Part of a small language model's weights: 156M tokens.
Each number is 128 + 32 x the weight over its row's rms, rounded and kept within 0 to 255. Layers, rows and columns count from 0. The size above them is the row's rms in percent of the matrix's.

# layer 3 attention value, 192x192, rms 0.116, rows 122-127, columns 96-191
size [ 85  85  91  88  84  99]
[[163 127 100 133 134 146 113 133  94 123 134 149 107 117 140  97  85 121 120 148 213  95  87 151 107 130 134 132 157 203 132 118 124 138 135 180 116  96 159 111  67 138 171 169 108  82 122 132 117 102 119 149 199 137 156 103 124 132 170 106  84 150 156 184  94 161  92  93 140 138 116 143 134 186  97 114 132 149 128 152 117 150 161 110 142 145 140  93 156  65 204  99 154  88 117 119]
 [ 87 185 125 122 149 107 169 113 145 150 149  99 124 132 125 137  73 129 136 117 178  97 135 158 148  92  78 125 131 108 116 159 152 118 133 108  83 107 126 163 139 144 127 134 128 175 120 153  94  72  87 215  91 165 139 147 221  77 132 130 114 150  79 139  68 197 103 104 171 157 163 139 146 116 140 177 128 113 148  80 160 123 137 118 105 125 140 130 166 135 171 111 104 115 105 177]
 [148  41 133 195 142 177 180 120 110 119 140 134 157  85 111  41 146 152 154 144 125 142  74 161  54  85 107 178 100 122 175 109 122  82 173 103 148 141 119 148 149 102 125 130  71 145  71 104 122 161 102  73 146 121 109 114 105 165 150 101 111 137 140 103 125  50 153 107 134 165 165 116  72 137 107 181 127 166 122  94 145 179  93 104 122 157 127 104 135 102  91  85 130 107 131  95]
 [133 146 130 122 159 100 119 153 133 203 164 124 215 138  98  98 167 148 100 139 139  91  86 126 172  77 161 141 124 117 186  44 161 114 107 173  75  99 193 102 116 139 149 181 143 115  77 108  52 141 155 152 140 157 160 127 167  97  89 100 134 127 127 131  85 151 149 101 106 133  81 145 146 113 135 216  81 210 160 172 171  78  65 129 177 173 125 130 156 142 140 130  76 126 136 124]
 [113 137 126 124 110 143 174 182  90 102 131 119 101  78 132 128 143  97 130 163 156 170 123 111  88 157 135  93 137 152 159 159 109 173 100 121 135 139 141 154 153 109 197 120  71 129 148 141  93 132  92 175 113  99 138 106 119 199 102 125 141 172 104  68 122 176  70 169 142 114 112 161 108 125 107  86  94 133 214 130 119 162 111 105 136 139 144 111 108 101 129  79 150 152 146 158]
 [ 71 134 193 116 142 103  52 102 108 174 135  83 168 112 134 119 165 121 135 147 170 129 159 181 144 121  87  99 102 131  81  90 196 132 118 111 155 150  95 131 141  98  95 172 177 161 170 127 180  99 112  94 123 143 146 121 176 115  78 140 176 142 159  85 168  40 149 147 106 129 165  87 118  97 117  96 191 137  92  97 125 123 138 134 137  76 155 134 112 110 102 131  97  99 143 188]]
# layer 3 attention output (transposed), 192x192, rms 0.1, rows 122-127, columns 96-191
size [ 85  90  93  93  83  91]
[[ 74 127 166 145 119  91 163 100 141 150 158  67 162 118 121 183 135 110 160 118  60 151 144  66 122 152  91 107 145  75 129 109 130 123 118 111 167 129 157 122 133 114  84 112 123 126  53 133 104 135 136 153  61  65  61  97 130 150  92 137 166 144 125 153 136 105 147 136 116  85 131 101 163  16 133 123  93 133 105 139 193 130  84 151 126 123 109 144 107 157 119 168 124 181 162 140]
 [126  81 122  73 127  77  98 142  83 103 139 120 158  79 163 154 145  86 137 131 116 130 137  66  94 138 111 226 100 155 152  79 129 130 154 149 132 120  43 138 138 146 100 101 144 115 111 124 160 187 144  88 172  84 123 152  87 197 114 131 165 162 133 206 120 123 158 118 160 164 108  98 150 135 116 123 167  84 103 132 117 134  87 145 150 112 126 132 118 156 158 172 192 186 118  85]
 [155 172  79 114 149  49  69  96 137 132 148 136 118 140 131 131 106 182 119 130 107 105 175 159 184 164 105  85 157 168 120 119 117 153 106 106 111 137 131 109  82 133 134 152 151 145 100 101  97  79 111 158  64 145  94 121 135 108 126 162 142 129  83 155  64 115 110 113  93 146 145 119 117  74 122 103 112  16 128 180  92 125  87 143 145 115  84 163 157 145 161 156  70 171 172 152]
 [134 110  90  99  91 103 148 105 111 128 124  69 104 144 145 169 122 124 140  93 139 151 147 125  80 123  96 161  78 143 178 166 108 118 120 120 106 156  28 106 143 111  92  87 163 129 181 149 169 116  82 111  65  85  94 139 106 181 156 174 138 184 140 165 147 126 107 170 146 157 138 159  59 146 157 165 149  80 153 102 132 133 128 163  87 104 105 174 106 148 153 137 157 169 132 143]
 [123 185 127 191 164 112  80  64 175 132 126 163 148 133 132 116  97 102 180 119 127 103 121 190 134 140  84 139 133  95 158 128 196  81 149 182 106  91  93 125 101 133 110 128 120 123  98 130 117 143 119  87 130 102 150 101 106  97 107 139 145  93 190 184 115  39 187  81 157 152 145  79 110 102 162 110 148  67 156 161 192  77 116 138 121 152  66 147 160 136 138 129 106 109 132 130]
 [160 103  87 135 103  98 116 125 125  84 125 148  90  99 125 128 136 161 112   7 168  90  59 134 202 130 138 213 126 159 140 139 104 114 122 121 126  98 131 127 124 173 142 123 133 131 118 150  95 178 178 159 134 141 148 204 135 179 149  86 127 128  56 134 111 181  96  87 100 119 108 165 154 168 124 173 117 137 122  65  79 115 110 122 155 113 141 164 121 134 164 113 200 101 136  90]]
# layer 3 attention query, 192x192, rms 0.11, rows 128-157, columns 96-191
size [ 84  87  98  87  84  90  81  91  87  84  87  84  89  89  91  93  83  81  78  78  92  86  88  84  88  82  89  85  87  88]
[[122 131 172  93 166 122  54 157 170 127  90  63  86 125  73 168 154 137  77 189 105 129 163 110 133 127  87 101 114 109 118  84 125 103 204 172  89 112  79 164 136 127 111 120  88 179 148 144 122 162 149 123 115 123  82 137 160 169 119 162 155 155 159 105 176 167 103 195 133  59 155 126 155 102 143 144 122 106 146  83  82  89 168 150 134 127  86 121  98 132  95 160 176 108 151 119]
 [146  90 108 121 140 120 139 153 130 123 158 121 208  78  95 113  73 191 136  91 102  96  52 167 102 113 160  92 144  32 154  85 145 131 143 121 129 156 113 132 142 169 137 109 208 111 104 130 150 127 169  77 164 159 105  74 172 161 149 108  75 113 113 163 136 101 125 118  37 100  71 110 135 151 108  87  67 101  85  94 184  91 133 148 128 105  87 159 137 146 133 120 111 141 143 162]
 [ 78 116 122 141 128 101  99 138 143 114  92  95 152 125 112 103 159 102 134 109  92 141  88 116 163 178 100 214 175 108 152 110 121  66 138 160  86 136 120 179 162  31 152 108 154 142  96 170 119 180  99  93 130 140 101 150 131 152 178  74 112 106 116  76 160 118 144 166 112 135 119  98 178 116 133 133  80 187 103 105  79 141 149 112 138 131 114 133 141 157 108 174  82 103 187 124]
 [125 140 101 114 186 123 121 112 168 142 158 168 173 161 139  85 111 145 157  95 132 118 221 109  98 156 137 106  59 155 148  80 143 109 132 129 131 127  87 113 119 133 102 123  89 138 109 122 192 114 150 165 152 120 114  88 159 115  93 150 138 142 210 121 155 160  88 138 104 112 139 100 117  66  88 111 107  84 121 152 134 106  56 133 113 136 160 115 117 154 132 125 113 135 103 111]
 [168 123  96  85 117 181 133  76 173 104 145 138 116 131 100 111 161 149 101 189 157 129 133 151 118 158  88 109 172 145 139 151 125  84  99 122 117  86  86 111 130 155 109 154 152 125 154 159 125 139 116 106 116  80 115 130 139 145 113 123 173 125  53 131  43 143 138 157 157 164 148 214 162 133 132 106 140  70  92 127  87 166 100 176  50 108 176 195 125  98 135  87 121 119 106 124]
 [159  95  79 116 141 129 176 127 161 102 120 175 157 125  80  76  96  91 140 164  31 142 160 113  89 171 165 163  67 142 111  94 141 137 149 126 147 120 146 150 149 103 113 176 124 124  84  57 109 142  63 102 117 110  94 164 123 112 117 132 194 119 134 176 120 174 141 174  96 141  86 126 126 145 138 139 156 184 126 119 124 165  80 124  99 171 155  80 118 183 161  96 166 114 119 164]
 [136 170 101 118 124  91  91 140 175 135 181 148  84 139 136 126 119 115 127 138  94 138  97  96  78 125 153 117 189  89 175 154 151 127 168  99  94 162 138 167 197 104  82 182 116  99 100 113 162 178 112 101 135  86 134 132 113  90 148  91  92 129  66 116 107 113 120 108 163 179 158 103 163 126 150 129 126 175 137 155 110 188 151  79  70 171 117 162 183 132  91 143 157 113 140  95]
 [ 71 157 104  92 138 180 120 175 165 169 100 151 123 181 149 104 118 139 186 146 146 128  65 129  71 154  83  95 117 149 142 104 114 136  97 106 170 211  93 180 130 146  98  94 126 106 150  98 114 107 109 137 137 141 105  66 104 157 137 140 110 142 191  75 187 155 148 119 125 110 111 142  86 156  90 131  67 131 101 134 114 107 122 123  82 186 109  88 183 134 170 134 119 145 129 136]
 [ 92 124 140  91 138  60  85 117 100 175 138 172 142 151 130 106 136  93 119 150 134 150 124 126 155 153 139 101 200 115 124 141  87  80 127 119  78  86 127  92 102  64 127 155  93 136 122 105  81 127 105 150 105 138 148 118 151  98 150 130 151 104  96  92  82 190 126  72 150 113 123  77 158 113 135 104 150 128 218 144 123 119 100  54 163  65 146  89 125 123 174 136 172  68 118 138]
 [ 81 140 160 117  65 115 119 102 118  92 144 153  97  96 142 129 124 114 106 161 130 126 105 169  84  97 107  56 113 130 132 134 109 120 157 111  61 104 111 120 104 108 182  89 142 174 141 222 194 129 139 122  86 144  91 111 140 154 177 126 106 131 133 101 149 182 147 133 110 164  60 165  64 178  94  93 143  91 149 169 160  86  86 130 176 134 123 131 106 143 146 193  88 137 130 167]
 [161 160 145 107 169 115  69 147 149 122 155 169 139 104  82 162  88 140 122 112  32 109  93 116 165 102 155  79 111  46 115 101  99 184 143 140 118 177 151 182 148 134  78 113 136  69  82 145 170 107 144 112 174 139  76 138 110 104 157  82 191 135 146 159 126 122 180 165 102  90 125 134 115 170 163 155 151 115 155 174  81 150  96 135 100 153 129 167 171 107 112 157 110 136 174 161]
 [142 152 111 156 192 153 116 100 181 155 150 135 174  95  83  97 109 178 133 125 138 125 116 110 146 110 167 114 170  84 104  71 137  87 120  52  87 109  97  33 109 132 110 149 159 130 134 137 159 149 124 182 114 155  95 114 108 183 106 147  91 126 139  90  78 108 192 159 154 127 103 124 116  96 157 117 135 115 120 124 163 205 141 111 137 111 169 119 122 113 187 101  89 135 150 141]
 [ 97 114 148 180 100 114  77 111 126 113 141 129  96 101 139 146 190 177 133 151 121  74 171  95 100 198 172 174 121 103 121 130 132 122 158 164 183 128 149 122 153 143 123 122 109 133 166 132  64 146  85 146 162 142 121  82 158 162 134 118 172 186 117  93 114 162 114 188  99 112 114 154 161 112 133 129 115  96 132 140 106 141 129 154 128 143 106 152  83 141 128 151 183 133  65 117]
 [109 163 128 120  66 112 158 159 149 101 135 156 132 133 157  80 128 106 142 134 170 150 135 163 109  60 139  80 168 121  75 115 105 142 157  93 139  25 111 163 126  77 195 116 186  94 121 194 126  94 168 150 111 142 140 101 170 129 172 166 164  65 121 206  97 131 169 129 123 167 108 164 178 105  98 154 185 128 181 145 163  94 143 194 178 127 170 120 127 118 144 138 125 138 179 166]
 [120  63 134 132 195 126  91 214 122  63 167 131  99  73 101 131 156 191 143 148 118 167 166 139 118 164 142 107 128  54 105 121 134 161 144 116  75 126 136 157 113 104 121  87 171 111  80 117 133 166 108 151 113 155 106 135 149 115 139 129 181 103 129 122 142 120 165 146 199  71 155 174 171 116  64 116  98 123  97  90 159 136 158 159 131 127 135 141 112 114 100 149 156 152 173 126]
 [112 154 119 152  86 143 200 172 160 103  84 163 128 132  86 164  71  98 138 170 188 123 146 191  67 126 123 130  87 131 100 100 103 136 113 105 157 137 126 142 118 144 110 123 144 103 121 145 112 108 150 140 157 163  86  83  70 186 193 112 127  94  86 197 146 150 112  83 135 133 122 160 114 151 111 132 151 168  90 140  90 104 123 161 123 152 133  58 130 112 142 170  93 107 116  92]
 [190 150 141 147 109 114  89 112 143 129 173  88 148 157 158 141 150  77 105 147 176  96 147 153 113 141 162 120 102  88 112 186 158 124 126 162  77 142 100 134  99  94 101 175  94 117  96 143  81 127 122 186 144 111 110 116 157 127 105 175 146 188 126  51  73 118  78  93 102 178 137  80 154 130  71 108 152  88 129 184 152 214 165 120  89 125 119 100 136  83  94 160  94 128 118  44]
 [139 120 125 144 128 191 115 102 151  95 102  58  51 111 103 144 133 137 112 137  88  90 121 110 138 112 141  94 130  84  91 167 112  91 157 182  93  50 186 163 141 107 192 129 143 110  82 158 133 131 139 111 104 131  72 143  91 113  93 172 110  86 132 148 145  99 116 106 125 116 139  80 105  92  86 214 116 122 142 197 142 172 131  94 131 159 139 156 108  91  94 177  91 154 163 114]
 [ 69 122 149 183 141 157  79 155 105 161 132 126 163 145  82 167 142 186 151  72 151 193 113 185  92 153 165 127 163 154  94 161 131 138  87 188 165 126 120  72 147  97 130 119 145  90 120 107  88 134 110 166 130 140  77 131 122 115  98 129 110  34 140 152 148  77 181 159 150 132 145 125 131 188 130  73  60 131  98 106  72 121 188  72 101 105 139 153 127 134 147 100  55 127 151 153]
 [148  77 134 124 173 153 157 122 195 106 132 151 155  77  58 133 180 162 133 129 126 185 101 123 139 199  96  96 123  79 149 195 131 133  77 177 149 135 163 167 163  88  70 148 170 151  70 108  88 143 141 102 147 150 144 130 149 167 195 106 161 136 133 141 195 139 132 171 160 191 123 177 112 107 182 150 107 147 121  74 139 144  82 127 107 128 128 159 132  82 116 160 104 142  76 126]
 [163 133 204 102 108 113 175 133  70 108 140  94 135  92 173  95  86 124  77  68 130  57 139 157 123  81  67 123 142 162 117 182 160 115 146 104 137  97 127 130 123 181 120 164 171 149 206 151 130  91 155 109 134 106 118 163 160  87 125  56 129 120 125 132 118  79  66 122 115 154 116  93 146  88 137 112 158 124  90 145 108 144 129 110 139 134 142  95 105 140 149 109 130  95 118  94]
 [ 96 133 165 131 107  64 154 119 120 147 100  71 148 192 157  99 120 135 110 122 145 157 185 127 156 111  80 118  96 136 121  89 124  91  57 111 128 112 165 125 115  61 174 121 139 137 125 102 117 166  92  77 118 103 113 150 171  84 104 182  91  79 123 159 153 131 125 130 156 122 131  95 178 130 166 135 141 135 110 109 173  66 127 143 125 116 132 175 120 159 152  99 170 103 107 204]
 [ 46 173 120 101 128 146 135 143 139 123  84  96  83  56 188 115 139 104  71  69 214 100 134 137 122  84 133 143  90 150  65 133 160 128 113 204  94  98 117 101 102 141 162 114 151  86 144 136 142 147  79 112 126 160 122  97 129  88 117 114 130 148 109 152 104  98 156 122 133  88 116 103 167 209 166 128 149  70  81 190 108 159 140 105 129 113 141 141 117 142 153 128 144 137  73 176]
 [102 135 113 175 163 138 124 124  88 130 135 195 158  84 128 109 167 119 139  79  98 102 134 113  85 121 125  77 144 166 102 145 137 122  90 157 176 153 187  60 122 101 139  41 101 157 107  87 146  55 144 153 195  69 152 116 123 133  84 101  89 101 174 131 128 146 186 139  69 141 131 109 145 136 159 157  94 130 140 138 108 103 142 129 146 165 141 116 116  91 127 102  98 124 123 164]
 [ 70 158 114 170 175 106 104 123 165 200 131  99 163 148 190  99 127 146 136  55 142 188 181 133 131 122 159 163 154  89 156 162 133 143 126 158  98 178 188 149 185 136  98 131 130 105 145 143  80 148 139 144 132 179 148  99 119 103 155 181 181 137 189 105  99 145 141 186 148  91 121 153 133 157  73 121  87  98 165 190 125 127 132 151 146 136 122 178 116 174 139 185 147 146 114 161]
 [222 129 128 171  64 117  88 146 173 111  68 153 108 120 140  71 180  64 134 116 148 150 123 101 177 112 133 105  85 158 220 100  77 139  90 146  90 122 170 103  94 118 133 166 106 110 120 137  42 144  68 142 114 147 103 145 166 146 199 109 161 180 149 125 152 136 143  67 172  62 134  95 154  70 131 122 128 101  82 177 100 167 140  76 128 125 175 146 143  57 142 223 148 140 158 136]
 [ 70 101 141 150 126 134  92  86 104  73 112 112  76 151  86 157  76 163 119 170 152 115 188 154 152  91 114 154 131 160 116 160 218 150 168 122 124 118 134 191 142 161  75 169  84 158 144 131  70 111 200 153 116  81 133 133 116 100 129  92 163 106  98 205 144 117 129 144 163 129 168 148 170 157 194 105 156 130 157 126 112 148 147  94 135  99 125 144  96 131  93 113 173 132 121 157]
 [115 115 131 174 168 107 151 143  87 127 118  83  74 130 119 137  85 174 114  84 113 169 129 135  68 109  84 119  98 146  77 124 123 157 102 177 153 168 120 103 134 134 117 130 120 118 103 122 146 137 154 159  84 104  88 127 129 110 122 115 160 125 132 107 127 171 153 151  78 136 122 145 146 163 143 107 107 165 129 113 163 115  96 124 117 107  87  93 128 151 130 143  82 168 145 158]
 [133 157  79 113 144 156 117  91 136  93 206 118 114 166 190 120 152 110 143 137  77  83 114 127 181 128 174 120 174 108 183 150 190 146 119 204 117 139 106 134 144 159 160 165 127 169 160  84 116 140 103 113 100 133  84 169  39 151 125  77 102 124 115  87 191 112  69 116 128 116 129 128 105 113 114  97 131 116  92 118  33 201  92 105 121 143  84 124 101 136  96 109 122 200 121 151]
 [173 115 155 110 139  97 186  61 142 116 107  99 120  87 138 166 162 138 115 157 137 138 101 129 141 124 137  71 123 148 114 127 128 159  96 139 124  77  73 154 121 163 135 201 141  85 167 122  90 135 140 158 188 156 141 107 196 173 173  82 102 146 162 193 146 143 165  95 169  68 113 171  64  97 112 142 123 109 116 112 132 122  91 113 155 111 219 137  61 109 104 130 152 137 132 131]]
# layer 3 attention key, 192x192, rms 0.102, rows 128-157, columns 96-191
size [ 83  86  93  87  85  92  83  92  90  91  87  78  86  92  90  91  86  85  83  79  90  87  90  87  86  82  82  84  84  90]
[[129 152 100 134 166 104 120 139 140 128 110 117  78 170 183 170 140 124 162 143 154 162 101  97 189 125 175 138 100 128 134 170 125 155 112  74 166 103 170 140  58 167 153 149 135 135  83 111 134  64 150 118 134 138 158 135  63 171 159  99  94 170 132  85 128 200 160  85 103 158  73 178 106 117 104 117 123 204 127 127 170 155 138 175 117 104 107  89 155 140 111 103 181 131 114 133]
 [160 123 120  69 155 131 148 138 137 125 109 100 187 158  89 119 180 106 147 151 132 144 171 124 145  84  59  86 150 133 142 132 138 153 157  99 137  86 127  99 133 151 130 106  91 172 125 138 146 128 120 100 113 128 158 133 136 154 124 173 192 174 142 133 106 177  91 143 127 178 101 117 124 110 153 147 115 110 138 148 155 107 117 151 163 149 139  98 140 125 130 126  82 128 164  57]
 [151 114 130 162 108 144 115  29 142 181  95 104 149 181  98  80 133 116 106 137 117  90 152 112 180 105 169 171  85 145 129 169 123 143  87 121 141  87  85 132  92 139  85 147 104 151 114 142 130  87 139 122 172  62  85  97 116 153 110 107 194 154 181 146 118 135 140 117 114 183 149 119 120 109  82 146  99  74  71 159  72 191 104 101 143  84 146 122  81 112  86  97 161 121 103 144]
 [ 66 172  80  66 150 155 133 102  81 120 114 132 100 128 103 160  99 149 138 173 131 117 156 114 185  90 173  86 177 162 110  90 155 111 115 135 171 156 157 150 110 135 127 167 166 157 119 105 163 158 115 149 150 155 122  66 113 150 116 133 108 151 174 164 131  84 155 150 133 141  78 133 190 124 154 129 110 173 141  91 172 136 134 151 153 180  72 128 134 106 175 152 143 147 106 173]
 [ 71 137 135 154  81 153 148 140 125 120 156  81 165 118  98 111 126  99 144  48 137 122 155 111  48  99  98 137  65 123  14  79 133 104 193 114 146  95 203 129 172 124 137 140 160 188 119 102 104 150 153 127 121 101 146 118 144  69 113  78 127  79  95 159 146 133  74 106 145 100 171  86 116 146 130 112 127 162 104 130 102  94 124  71 103 114 134 120 154 115 212 139 114  74 119 100]
 [166 109 145 133 150 135  84 141  99 135  98 126 160 130 140 132 115 148 111 136 169 182 114 115 140 137  70 209 122 134 168  86  73 113  66 130 156 140 193 178 145 128 171 139  80 128  89 190  51 126 124 169 105  96 133 119 106 172 116 110 163 160  95 174 161 124 131 165 182 133 184 167  79 125 147  66 144  85 119  70 152  97 139  80 133 132 122 202 131 101 159 126 130 139  90 130]
 [142 135  98 140  99 125 153 122 114 121 130 112 137 140  82  75  82 160  97  95 130 151 144 117  95  84 144 111  65 108  93  55 168 152 126 142 145 133 111  76  91  79 122 114 147  81  99 142 119  88 163 114 166 135 111 187 131  97  78 141 171 103 157 163 108 126 167 123  84 158 114 100  63 187 108  99 146 117 109 148 113  90 164 121 103 137 133 130  62 160 126  97 132 130 139 108]
 [ 98  87 170  84 148 162 197 146 100  55 182 131  84  97 128 147 100 182 122 149 124 124 120 166 104  92 140 117 160 117 157  75 137 164 158  76 134 138 139 168 120 136  44 118 142 144 118  92 149 151 157  90 124 122 113 113 106  85 123 161 104 171 103 176  67 151 145 104 143 106 153  90 148 158 126 105 189 117 184  88 146  83 138 130 117 143 135 122 136 119 162 118 162 119 119 105]
 [150  97  73 184 113 137  64  99 117 117  71  89 101 129 101 148 160 105 137 135 136 115 173  88  96 124 132 159  87 184 144 160 165 118 102 111 182 152 128 118 118 119 116 131 208 112 127 117 149 174 114 144 136  59  89 105 146 171 103 119 100 131 141  92 169 104 151 133 141 120 161 134  88 114  95 138  76 143 128 157 148 193 164 154 109 149  74 135 134 188  91 121 163 170  89 154]
 [112 128 184  70 114 154 132 116 175 150 182 148 106 138 165 135  97 193 149 157 162 124 155  91 151 165 119 129  91 121 124 118 148 180 119 119 122 148 113 145 152 211 112  84 150 121  81 122  77 120  79 145 109 128 150 127 102 159 164 101 137 112 119 119 124 107 134 124 132 109 114 125 110 140 147 103 102  68  66 125 122 168 125  74  81 137 187  73 153  98  84  85 105 169 166  84]
 [164 131  76 156 167 156  82  71 165 118 144 110 177 117  95 208 124 123 167 163 175 165 139  75  89 129  78  88 138 159 132 178 124 129  83 103 140 111 146 123 115 146 185  99 117 118 153 132 105  34  95 119 129 141 142 164 107 165 142 127 143 192 138 139 138 151 116 103 111 149 102 160 154 124  89 156 137 146 110  83  86 120 148  97 133 192 149 156 146  80 119 153 138  92 131 136]
 [155 164 163 117 135  94 142 134 135  92  94 148 170  95 154 181 123 173 122 117 154 191 106 124  91 140  97 167 137 189  84 126  51 170 119  90 160  88 175 113 158 145  87  80 137 188 146 122  57  85 150 144 103 153 148 127 167  50  92 125 121 102 117 144 119 179 132 144 148 113 153 144 107 125  99 109  95 153 187 155 180 118 145 141 129 139  99 113 116 139  82 137  75 163 162 160]
 [107  76 103  86 153 108 119 168 131 138  94 185 122 141 140 120 176  70 105 122 143 170 100 109 158 158 124 137 132 192 147 117  88  85 156 166 117 146 162  36  96 117 104 133 151 131  55 144 102 104 152 170 170 116  83 188 140 120 148 134 165 198  89 127 110 192 130 149 119 162 147  90 153  74 118 124 128 164 159 142 133 156  84 154 102  84  68 112  96 150 119 109  99 153 162 103]
 [125 110 146 138 113  96 143 107 105 199 143  98 116 115  80 143 107 173 120  71  70  79 123  81  82 161 129 138 125  96 138 141 151 118  86 157 157 134 148 147  89 178  83 107 110 145 118  96 139  92  87  77 107 130 152 137 115  89  82  77 118 141 146 123 133 122  58 101 128 127 123 133  73 164 105  89 117 144 121 137  96  52  10  96 126 105 100 132 133 156  81  80 135 158  85 137]
 [157 119  89 124 119 177  88 107 135 133  65 125 145 116 156 125 147 119 100  49 146 121 100  54 154 125 167 136 100 165 111 145  93 126 114 138 151 110 183  89 109 136 135  82 110  93 135 125 139 151 119  90 123 133 140 167 110 130 106  95 122 143 117 148 138 212  97 142  92 143 113 101 124 112 100 130 160 158 146 177  66 115 140 162 126 117 115 141  90 168  45 122 112 195 176 155]
 [119  93 126 172  73 163 122 135 137 175 179  77 124 182 180 109 129 176 141 211 111 105 116  93 171 125 156  68 147 106 140 112 136 126 131 103 113 150 142 174 154 184 122  83 120 181 155 126 165 116  81 170  64 171 109 165  97 126 152 121 187 133 148 118 146 101  96 127 127 145  96 135 116 133 114 122  69 118  46  94  96 114 119 112  93 138 175 147 169  61 150 168  85 151 159 120]
 [103 125 105 124 164 143 102 188 163 146 108 120  83 137 112 160 166  47 163 143 115 174 135 124 171 136 160 122 126 152 175 108 159 131 184 101 120 104 156  88 174 130  91 107  94 100 138 138 133 115 101  87 144 127 120 162 141  85 122 111  50 146 133 112 139 169 100 148 177 133 130 149 116  89 151 175 109  82 103 132  90 130 127 126 116 122  84  93  98  27  69 179 136 140 148 116]
 [167 160 131 162 132 143  84  79 131 186 120 139 118 165  96 114 139 127 128 120 115 126 206  56 165 131 125 158  98 126 142 161 143 146 110 167 135 140  98 132 125 111  86 126 122  69 153  97 129  58 146 110 152 122 151 193  87 130 182 160 150 118 145  99 169 148 100 169 153 143 162 125 120 110  85 171 179 195 130 189  55 109 131 134  90 157 133 106 143  88  75  93  65 153  89 158]
 [176 170 106 143 101 140 114 107 127  85 219  90 109 135 142  82 110 149 131 155 123 130 160  90 226 145 138 203 135 185  76  77 102 110  85  78 103 108  97 146 117 125 141  56 124 121 143 143 106 142 132 137 118 135 211 129 197 166 127 165 107 139 151 138 132 152 103 117 143 156 149 121 138 166 179 159 168 149 104 122 140 143 141 118 144 102 104 180 132 146 137 139 141 137  72 105]
 [135 104 137 111 152 131 174 111 144  92 147 114 145 154 159  70 135 133 130 107 199  92 107 141  97 134 117  91 145 149 166 114 100 157 136  50 144 101 157 104 137 108 156 158  92 147 139 112 106 129  62  79 140 128 157 150 156 141  86 171 109  90 144 107  66 144 110 163 122  85 152  89 130 122 142 136 143 144 111 201 117 121 127 104 184 125 159 135 121 136 108 141 167 117 101  44]
 [157  96 122  94 128 104 108 119 147 118 133 124 118  93 161 183 105 116  81 144  89 122 111 138 116 120 133 133 135 118 142 108 121  76 166 194  97  85 120 137 171 183  70  82 108 137 138 134  84 184  78 128 156 120 136 179 100  69 155 101 149 165  98  52 157 171 125 128  88 128  89 187 144 157 139 118 168 160  67 121 129 180 104 154 207 135 135 127 122 158 115 140 212 132 134  71]
 [137  55  91 136  96 141  38 174  95 181  76 211  93 153 124 122 171  96  85 125 164 102 165 137 139 133 168 168 136 175 116 190  86 134 124 123 159 173 118 141 129 117 130 117 133 140 110 188 140 136 179 123 154 126 107  76 143 191 114  92 121 125 115  78 146 137 118 124 160 145 129 118 101 131 158  93 128 134 152 127  90 184 158 124 177 132 122 146 122 213  97  92  95 153  84  98]
 [ 97  94 128 191 112 163 137 101  76 136  84 165 122  49 130  97  97 109 108  99 148 137 146 116 144 127  61 156 109 109 137  86 126 149 118 172  97 141 118 168 119 140  78 127  73 192  75 133  79 118  69  93 122 101 151 117 150 120  60 102 108 106  80 132  91 175 130 118  91 142  88 123 153 146 166  90 179  91 206  89 136 102  56 142 159 102 116 113 113 134 100  83 177 107 139 114]
 [195 105 115 108 182  95 135 133 185 148 152 184  90 136  83  81 107 110  69 123 116 108 166 141 164 114 149 117 151 165 152 149  94 169 148 155 123 152  62 162 140 149 107 138  95 134 151  45 130 103 139 144 116 140 124 117 172 125 123 192 150 137 150  52 127 126  61 106 153 112 136 118 139 101 219 156 139 158 165  76 140  65 121 161 117 164  90 149 140 195 203 103 109 115  90 155]
 [134 146  98 117 137 119 151 130 110  61  71 149  85 113 104 159 130 174 149 122 181 167 102 119 116 161  89 144 117 158 173 129  85 124 107  83 164 104  93  87  38  70 114 131 140  69  91 141 139 117 125  45 167 101 156  79 151 127  93  27 101 131  89 161 156 118  90 146 148 138 150 103  81 146 149 170 146 141 104 134 152 145 102 148  83  80 133 166  86 177  93  74 169 141 129 132]
 [ 81  93 120 123  92 103 133 124 137 167 168 173 107 129 128 165  85 133 158 101  85 149 182 158 158 159 121  91 159 169  96 111 125 175 182 117  72 147 118 168 205 111 148 139 107 134 102 100 159 153 137 146 112  92 141  96 104 100 122 162 103 135 101 108 112 181 190 128 144 177 150 111 103 119  67 152 125 102 166 104 108 134 125 122 109 105  95 138  90 137  93  97 140 124 143 156]
 [107 122 139 157 133  83 155 160 180 168 111 179 144  93 172  80 148  95 106 130 148 145 103 152 104  75 141  80 123 133 135 110 132 138 131 127 107 167 153  90  83 120 183 103 137 160 131 138 132 174 117 135  98 135 174 143 108 128 165 127  94 128 108 177 127 126 187 139 101 136  85 120 109 107 152  77 139 138 154 121 222 158 148 145 156  98 133  71 148 168 134 149 143 144  97 124]
 [133 116 151 115 110 116 133 116 143 122 167 149 144  94 124  84 192  75 116 105 145  52 101 128 160 193 147 239 130 109 165  91 117 153  91 127 140 175 140 124 125  78 124  86 103 141 114 146  86 129 143 167 192 190 137 161 138 180 149 131 128 116 173 131 137 101  95 155 127 156 110  84 118 126 108 162 119 103 124 113 129 167 145 109 121 168 134 203 106  79 128  84 103  96 149 107]
 [135 122 174 133 118  98  90 147  84 212  76 126 104  95  49 107 101 114 157 145 182 156 120 165  60 144 130 144  74 121 143 118 143  87 149  98  85 103  89 138  79 142  96  89  94  64 137  98 109 137 126 163 163 197 110 127 214 133 132 143 180 160 140 120 165 178 152 109 141 144 151 130 131 120 125 140 115 125 114 139 156  93 176 136 160 144 193 101  93 102 137 160  96  75 166  98]
 [115  97 121  93 141 143 135 177 141 174 139 105 133 164 160  88  92 147 138 101 101 154 190 151 118 113 150  90 168 122 140 114 143 119 172 106 132  95 181 114 149 128 170 104 145 133 140  81 168 124  95 170 140 134 143 160  82 108 173 137 123  55 117 119  99 163  92 175 180 135 162 126 129 156 130  99 191 149 136 133 155 163 163 204 165 109 152 120 153 123 116  72 103 101 111 121]]